{"n_layer": 12, "d_model": 64, "n_head": 2, "n_kv_head": 2, "head_dim": 32, "d_mlp": 256, "vocab_size": 1024, "activation": "squared_relu", "norm": "rmsnorm", "norm_place": "pre", "norm_eps": 1e-05, "positions": "rope", "rope_base": 76200.0, "rope_fraction": 1.0, "qk_norm": true, "attn_scale": 0.177, "bias": "none", "tie_embeddings": false, "parallel_block": false, "extras": ["capped logits"], "init": "orth", "init_std_qkv": 0.0723, "init_std_o": 0.0148, "init_std_up": 0.0723, "init_std_down": 0.00738, "init_out_by_depth": true, "optimizer": "muon_variant", "lr": 0.00299, "lr_mult_o": 0.717, "lr_mult_down": 0.7, "beta1": 0.9, "lr_head": 0.00846, "warmup_steps": 25, "schedule": "wsd", "decay_fraction": 1.0, "decay_shape": "pow", "final_lr_fraction": 0.0, "batch_tokens": 8192, "seq_len": 512, "doc_mask": false, "train_tokens": 89460000, "steps": 10921, "dataset": "wikipedia_en"}
Each number is 200 + 30 x the weight over its row's rms, rounded and kept within 0 to 999. Layers, rows and columns count from 0. The size before them is the row's rms in percent of the matrix's.

# layer 4 MLP up, 256x64, rms 0.141, rows 135-160, columns 0-63
093,250,162,220,140,198,180,197,232,215,205,245,143,200,241,221,206,214,208,211,149,158,196,194,145,273,185,212,224,254,221,190,215,191,244,202,179,196,176,193,172,210,204,197,236,232,212,223,207,250,222,233,153,180,203,222,229,228,193,181,181,247,230,203,255
095,173,203,207,205,230,213,196,251,158,184,268,153,291,243,246,166,225,149,189,219,191,200,192,196,236,166,178,214,187,211,250,192,204,215,216,199,184,286,213,218,178,208,203,229,217,177,216,209,177,204,183,175,179,222,197,166,206,248,204,206,205,239,192,248
099,177,208,226,216,192,203,202,201,223,245,218,161,207,236,214,192,160,211,194,184,203,220,187,105,263,224,205,176,265,162,227,225,261,201,222,256,178,232,178,148,178,221,203,184,204,235,202,197,173,152,198,192,230,182,187,191,182,243,231,203,158,206,173,160
125,165,226,225,169,243,151,207,187,184,205,216,225,219,194,196,251,164,185,204,197,203,213,187,214,202,209,200,231,244,201,182,209,231,193,222,248,247,236,197,172,157,167,213,242,182,191,185,219,255,178,205,205,150,171,186,210,131,220,144,106,226,182,218,188
097,192,235,160,188,193,222,190,188,232,209,185,181,188,189,172,204,194,179,192,161,220,212,217,227,241,197,205,205,133,156,186,234,192,162,163,246,201,169,173,230,146,165,151,212,202,257,152,260,194,171,209,197,224,228,229,161,184,224,159,245,250,253,196,191
088,240,198,194,248,207,205,203,217,169,203,203,207,238,247,213,124,213,144,166,160,223,175,196,215,174,269,205,176,220,203,203,243,219,223,243,217,210,212,235,143,167,183,187,225,212,176,213,195,211,222,185,268,150,207,201,162,227,164,181,172,194,199,258,199
123,222,220,199,233,258,192,208,216,205,195,209,236,192,159,155,229,181,179,176,204,242,222,212,180,199,263,160,252,235,166,200,265,205,260,180,201,173,200,179,159,203,208,172,210,218,217,232,248,148,206,161,206,184,137,186,171,206,227,196,144,217,231,217,190
095,185,215,200,269,177,211,195,190,173,179,169,175,180,226,201,215,201,187,237,209,221,226,156,158,146,206,250,223,200,169,221,214,178,243,216,203,208,195,203,175,186,214,131,186,138,174,237,216,243,118,195,245,214,211,182,197,232,225,147,174,236,178,177,202
092,216,205,150,193,186,164,242,180,183,234,199,203,208,182,200,216,222,164,187,204,185,181,199,246,187,201,172,185,246,149,220,213,160,129,165,255,206,188,145,173,176,188,212,178,170,252,198,185,252,217,163,197,239,137,167,193,166,171,214,183,208,245,249,196
101,213,215,173,197,203,196,181,225,186,189,225,271,183,195,175,226,262,202,146,240,213,222,164,209,232,220,227,225,221,179,132,214,239,214,193,174,166,191,222,206,220,222,206,200,239,152,225,272,195,234,162,190,149,162,224,174,201,156,196,142,209,210,177,214
112,188,209,200,249,253,140,222,194,239,205,165,163,206,199,162,208,192,245,207,225,178,232,175,167,256,211,194,197,182,177,226,223,169,165,236,174,199,212,195,182,198,207,147,237,130,217,161,217,224,200,153,191,184,201,193,230,224,231,158,195,199,197,117,229
093,196,208,220,210,179,185,235,191,224,201,229,158,173,193,220,202,205,233,241,159,199,185,230,183,273,197,249,174,165,216,225,247,192,136,137,215,225,181,249,220,147,243,206,238,199,204,241,181,227,215,201,214,207,192,215,225,228,156,172,149,222,186,198,146
114,254,166,220,219,182,145,239,263,186,205,194,204,245,178,178,232,218,169,205,241,232,195,254,217,199,196,146,164,200,154,186,211,150,159,229,208,205,213,184,234,198,179,213,226,194,181,138,170,218,253,253,218,178,222,198,197,166,213,204,141,206,181,197,189
096,197,181,178,231,223,203,237,209,205,205,208,235,205,205,194,186,210,198,199,197,188,240,260,162,194,173,181,218,214,209,205,236,198,203,148,188,223,227,199,157,216,137,195,190,209,160,193,169,224,252,176,123,166,173,179,165,132,213,120,186,191,215,264,205
091,221,200,266,168,251,196,214,211,211,240,182,176,233,190,232,229,187,170,182,205,199,181,206,196,183,192,214,135,196,176,162,233,197,144,156,221,241,212,241,199,232,191,131,182,204,236,221,197,235,145,201,207,183,226,161,199,168,161,178,215,204,221,164,133
104,211,205,247,206,208,215,183,165,215,183,146,202,198,208,223,213,195,164,226,179,201,174,160,168,215,199,214,230,165,186,237,147,243,165,199,187,205,220,207,209,186,211,181,198,192,242,126,188,217,109,211,166,224,259,154,226,245,199,135,206,225,214,224,215
103,153,153,263,172,235,187,239,213,207,188,180,205,216,196,187,223,201,195,228,191,199,159,200,224,210,255,212,200,207,237,209,202,178,190,174,248,213,192,200,216,230,156,198,208,186,212,167,229,150,213,212,107,233,187,221,181,211,189,121,219,194,193,145,256
099,217,229,123,216,232,176,201,188,221,227,170,259,173,206,202,164,213,171,167,146,195,280,205,221,211,242,199,173,186,227,260,203,210,247,210,213,235,233,187,197,197,180,157,210,230,165,213,222,220,221,232,193,157,190,197,182,141,173,182,196,210,232,242,195
095,221,209,147,193,175,172,235,206,162,170,186,146,177,152,225,155,217,173,207,222,243,159,209,237,164,193,188,193,202,201,237,190,157,198,224,210,215,213,153,232,180,197,206,149,176,195,200,238,196,131,209,120,160,182,209,207,154,161,213,198,248,192,214,216
097,210,199,198,216,179,205,168,225,195,214,117,158,217,236,164,167,201,184,183,171,227,205,186,215,210,207,173,192,243,153,246,213,180,191,219,197,126,156,177,225,248,188,229,209,181,185,210,182,196,132,196,224,180,224,180,227,149,184,213,175,275,185,218,162
100,176,188,192,269,177,168,233,218,198,160,172,169,172,187,151,124,201,192,200,240,188,234,183,180,217,158,191,223,238,210,220,177,207,207,222,188,230,193,193,154,191,132,187,140,169,169,229,187,210,202,181,256,177,176,145,193,181,211,206,179,212,197,150,166
095,194,169,181,221,221,231,170,177,170,192,182,172,189,195,258,202,232,207,143,205,236,230,226,190,252,207,212,234,219,195,188,128,209,236,166,230,129,233,229,247,197,208,225,152,251,170,200,187,199,171,171,175,183,221,213,174,173,229,170,190,227,187,258,214
090,223,198,196,234,213,194,232,212,155,207,153,206,185,179,244,199,234,186,195,153,193,158,178,220,240,207,208,203,231,246,152,144,181,107,203,176,214,237,248,253,206,196,189,185,217,181,212,156,188,248,178,183,174,177,218,167,191,242,208,222,233,206,177,158
106,204,201,236,238,178,190,148,219,224,203,214,154,182,232,209,149,157,205,185,184,246,194,186,171,203,179,198,208,193,158,218,209,239,208,133,198,215,214,233,169,190,264,124,204,182,234,219,174,195,209,178,154,235,215,160,252,203,213,208,177,203,202,126,208
097,192,237,153,239,218,210,164,163,212,177,152,185,181,191,205,248,226,179,278,173,216,198,216,197,214,184,170,219,210,192,211,151,165,147,199,199,201,202,154,245,220,161,167,207,170,189,225,171,209,175,267,205,246,218,156,232,177,170,227,158,242,189,220,207
105,199,224,236,206,186,205,196,179,200,240,213,192,180,191,236,157,185,166,162,213,190,148,202,131,206,161,189,225,199,168,180,210,231,243,236,217,155,172,127,215,183,206,166,176,211,205,220,183,157,184,218,137,154,155,166,209,171,143,233,190,152,211,199,185
# layer 4 MLP down (transposed), 256x64, rms 0.0894, rows 135-159, columns 0-63
102,184,220,211,242,210,207,193,120,236,218,187,226,227,138,154,170,171,188,194,214,273,237,170,237,187,183,210,196,169,193,194,224,240,162,197,245,225,225,189,242,196,145,180,204,164,145,161,199,188,212,172,214,196,215,187,155,163,184,166,195,160,188,192,211
081,234,197,189,215,197,194,194,112,208,212,137,233,134,139,158,244,171,231,189,171,218,192,150,209,179,202,230,194,225,152,168,202,191,191,182,174,217,150,159,159,214,195,213,156,179,220,181,179,216,193,199,211,176,188,201,258,193,169,171,196,204,155,186,188
102,215,179,179,214,204,162,210,180,173,170,174,202,174,201,173,237,257,189,207,194,192,156,179,240,134,219,216,285,196,231,170,232,143,203,230,200,211,195,173,242,215,197,185,229,173,171,221,186,194,247,189,179,264,205,217,143,221,234,190,202,193,198,232,252
112,210,165,144,232,206,260,171,212,201,224,176,259,235,185,195,222,203,202,267,178,226,186,248,167,185,207,153,179,166,189,261,167,190,197,229,178,187,147,229,136,183,254,181,175,256,216,206,199,218,194,241,190,203,190,180,160,219,192,187,209,219,194,181,205
100,164,165,194,171,155,188,194,204,177,172,224,212,192,153,250,250,180,219,196,198,187,250,222,238,194,180,174,182,225,214,195,155,236,273,191,187,148,182,227,214,259,220,174,209,201,245,211,194,178,228,209,188,220,198,127,227,216,176,192,156,216,174,238,153
081,188,218,205,150,219,215,217,178,210,243,208,198,175,140,187,240,187,205,223,210,206,176,196,193,232,187,187,199,210,218,183,200,199,137,182,214,151,172,204,241,221,258,203,162,196,261,222,142,178,213,179,207,199,139,151,214,171,230,264,215,188,194,125,213
116,174,231,212,142,146,210,185,170,197,240,273,170,153,216,206,207,206,216,225,183,214,152,207,174,169,178,198,132,215,194,204,234,209,224,166,194,137,165,193,236,130,244,160,200,200,195,225,157,171,183,190,194,213,187,177,169,171,216,221,202,169,182,219,219
091,211,181,223,187,177,196,219,218,190,201,195,200,210,219,203,218,203,251,138,217,152,133,231,224,205,174,173,168,235,196,191,188,206,193,167,157,186,233,153,208,156,213,239,220,271,195,164,175,143,217,235,168,177,194,233,220,162,209,279,217,161,201,213,188
097,203,227,257,222,196,200,149,203,211,215,230,176,224,214,157,179,196,195,237,251,220,232,202,144,189,162,256,187,170,231,181,180,197,256,208,200,231,224,251,191,198,236,192,211,156,218,226,211,181,191,230,245,122,245,199,188,235,190,192,173,228,193,145,197
108,184,195,221,236,166,210,178,151,217,233,167,170,183,192,233,191,150,212,231,189,202,170,231,208,98,197,202,169,201,186,211,200,203,170,272,234,206,211,221,225,208,178,190,188,156,212,237,145,199,172,190,196,255,229,209,209,192,264,158,219,239,204,221,180
113,230,184,203,130,172,198,164,234,213,263,165,194,193,230,181,208,249,193,203,185,206,195,195,220,146,156,159,234,191,183,197,231,198,163,209,200,221,176,168,273,151,128,183,213,197,237,234,205,223,214,220,171,181,200,196,172,172,190,192,179,182,183,224,135
094,212,198,203,190,231,214,162,195,183,206,192,202,189,239,195,220,214,246,195,175,182,195,176,177,178,184,183,207,219,164,145,139,190,252,257,181,197,192,109,170,226,198,254,170,198,221,146,210,152,182,214,164,201,195,212,155,157,194,173,251,182,231,183,243
107,208,248,184,202,189,221,198,219,191,187,223,238,152,215,214,247,230,248,219,156,153,152,165,190,231,208,222,259,173,255,198,227,177,173,186,182,211,212,222,165,209,213,164,174,166,222,259,187,207,205,119,149,196,199,181,236,181,208,168,185,209,228,200,233
101,175,152,203,238,182,194,177,169,217,190,245,157,201,199,183,231,146,185,163,188,238,163,193,227,202,222,243,216,185,136,215,215,221,193,222,248,192,189,247,219,176,246,249,224,235,182,210,235,207,163,237,246,230,240,235,201,227,169,212,203,224,211,146,241
081,197,168,180,238,201,278,205,208,218,180,155,211,226,150,171,161,183,243,216,171,174,237,161,202,202,240,184,252,210,229,199,174,207,236,271,173,189,215,191,183,183,242,229,241,185,156,194,207,181,236,169,237,192,166,207,178,233,232,206,154,162,217,204,230
114,181,187,172,211,212,185,168,225,182,239,211,228,164,191,208,213,223,224,199,223,196,154,170,203,194,172,247,175,213,202,157,188,166,210,240,201,194,230,246,136,254,155,216,243,185,149,222,181,197,234,219,182,185,189,245,172,150,163,243,223,164,254,194,255
099,226,247,222,197,148,186,190,183,165,229,184,214,142,216,268,185,209,224,169,224,169,242,236,167,177,169,182,193,203,202,205,227,200,219,189,176,170,173,166,185,184,186,206,196,258,190,221,205,240,185,232,212,202,192,204,254,203,215,293,170,169,211,267,204
092,147,238,231,207,203,205,197,199,190,151,212,166,223,177,224,156,225,233,196,230,229,155,220,203,193,164,181,221,237,173,160,199,202,179,180,219,154,167,228,223,195,162,234,161,167,230,211,147,225,198,182,200,241,268,241,222,232,248,222,196,199,138,176,170
097,187,217,223,225,278,225,150,165,239,226,188,209,213,189,180,237,202,200,168,158,184,168,185,210,181,195,214,229,197,194,198,202,231,182,164,246,139,185,236,204,182,197,148,223,204,197,205,200,235,245,200,254,250,226,241,189,204,247,175,226,158,239,158,157
096,191,190,211,177,162,196,251,125,180,176,263,248,210,198,222,195,173,218,183,216,166,179,181,188,172,194,181,205,194,227,165,207,164,213,152,231,245,186,219,200,154,191,190,209,234,257,208,256,204,210,187,205,208,199,227,131,245,233,205,183,170,224,160,251
109,246,170,194,178,215,227,203,179,191,200,248,182,207,219,223,213,255,224,185,197,221,212,260,208,243,220,153,200,181,215,177,201,248,210,163,206,207,253,259,190,128,219,212,240,221,183,189,197,232,157,220,156,193,198,197,174,152,163,232,217,189,191,274,216
108,198,214,173,202,178,217,232,203,179,192,227,212,178,151,172,229,271,195,230,167,191,216,180,175,165,152,194,169,230,187,202,162,181,251,209,182,163,151,219,155,220,251,213,218,230,195,192,225,277,217,205,242,194,216,189,178,219,170,228,139,185,169,203,253
096,186,175,202,237,183,202,148,178,219,180,257,256,209,231,169,224,169,221,193,237,197,207,236,163,193,164,159,194,191,173,206,232,200,209,242,204,192,198,175,216,220,166,173,204,218,248,169,231,181,103,196,199,197,210,160,169,184,156,158,162,255,180,172,198
115,164,202,205,159,292,222,183,184,188,180,186,207,240,220,163,194,212,188,207,195,199,149,233,205,182,185,208,203,182,260,210,158,275,207,236,219,156,181,179,207,179,173,231,194,174,184,155,201,224,251,208,224,197,193,148,195,230,220,147,192,151,185,241,184
095,194,178,210,156,199,242,218,240,179,225,229,208,258,180,228,149,170,182,203,177,235,212,143,219,191,204,226,148,185,246,149,209,236,202,179,190,196,179,224,171,215,243,215,206,256,221,173,224,183,192,157,174,177,225,246,193,222,267,169,232,157,204,172,181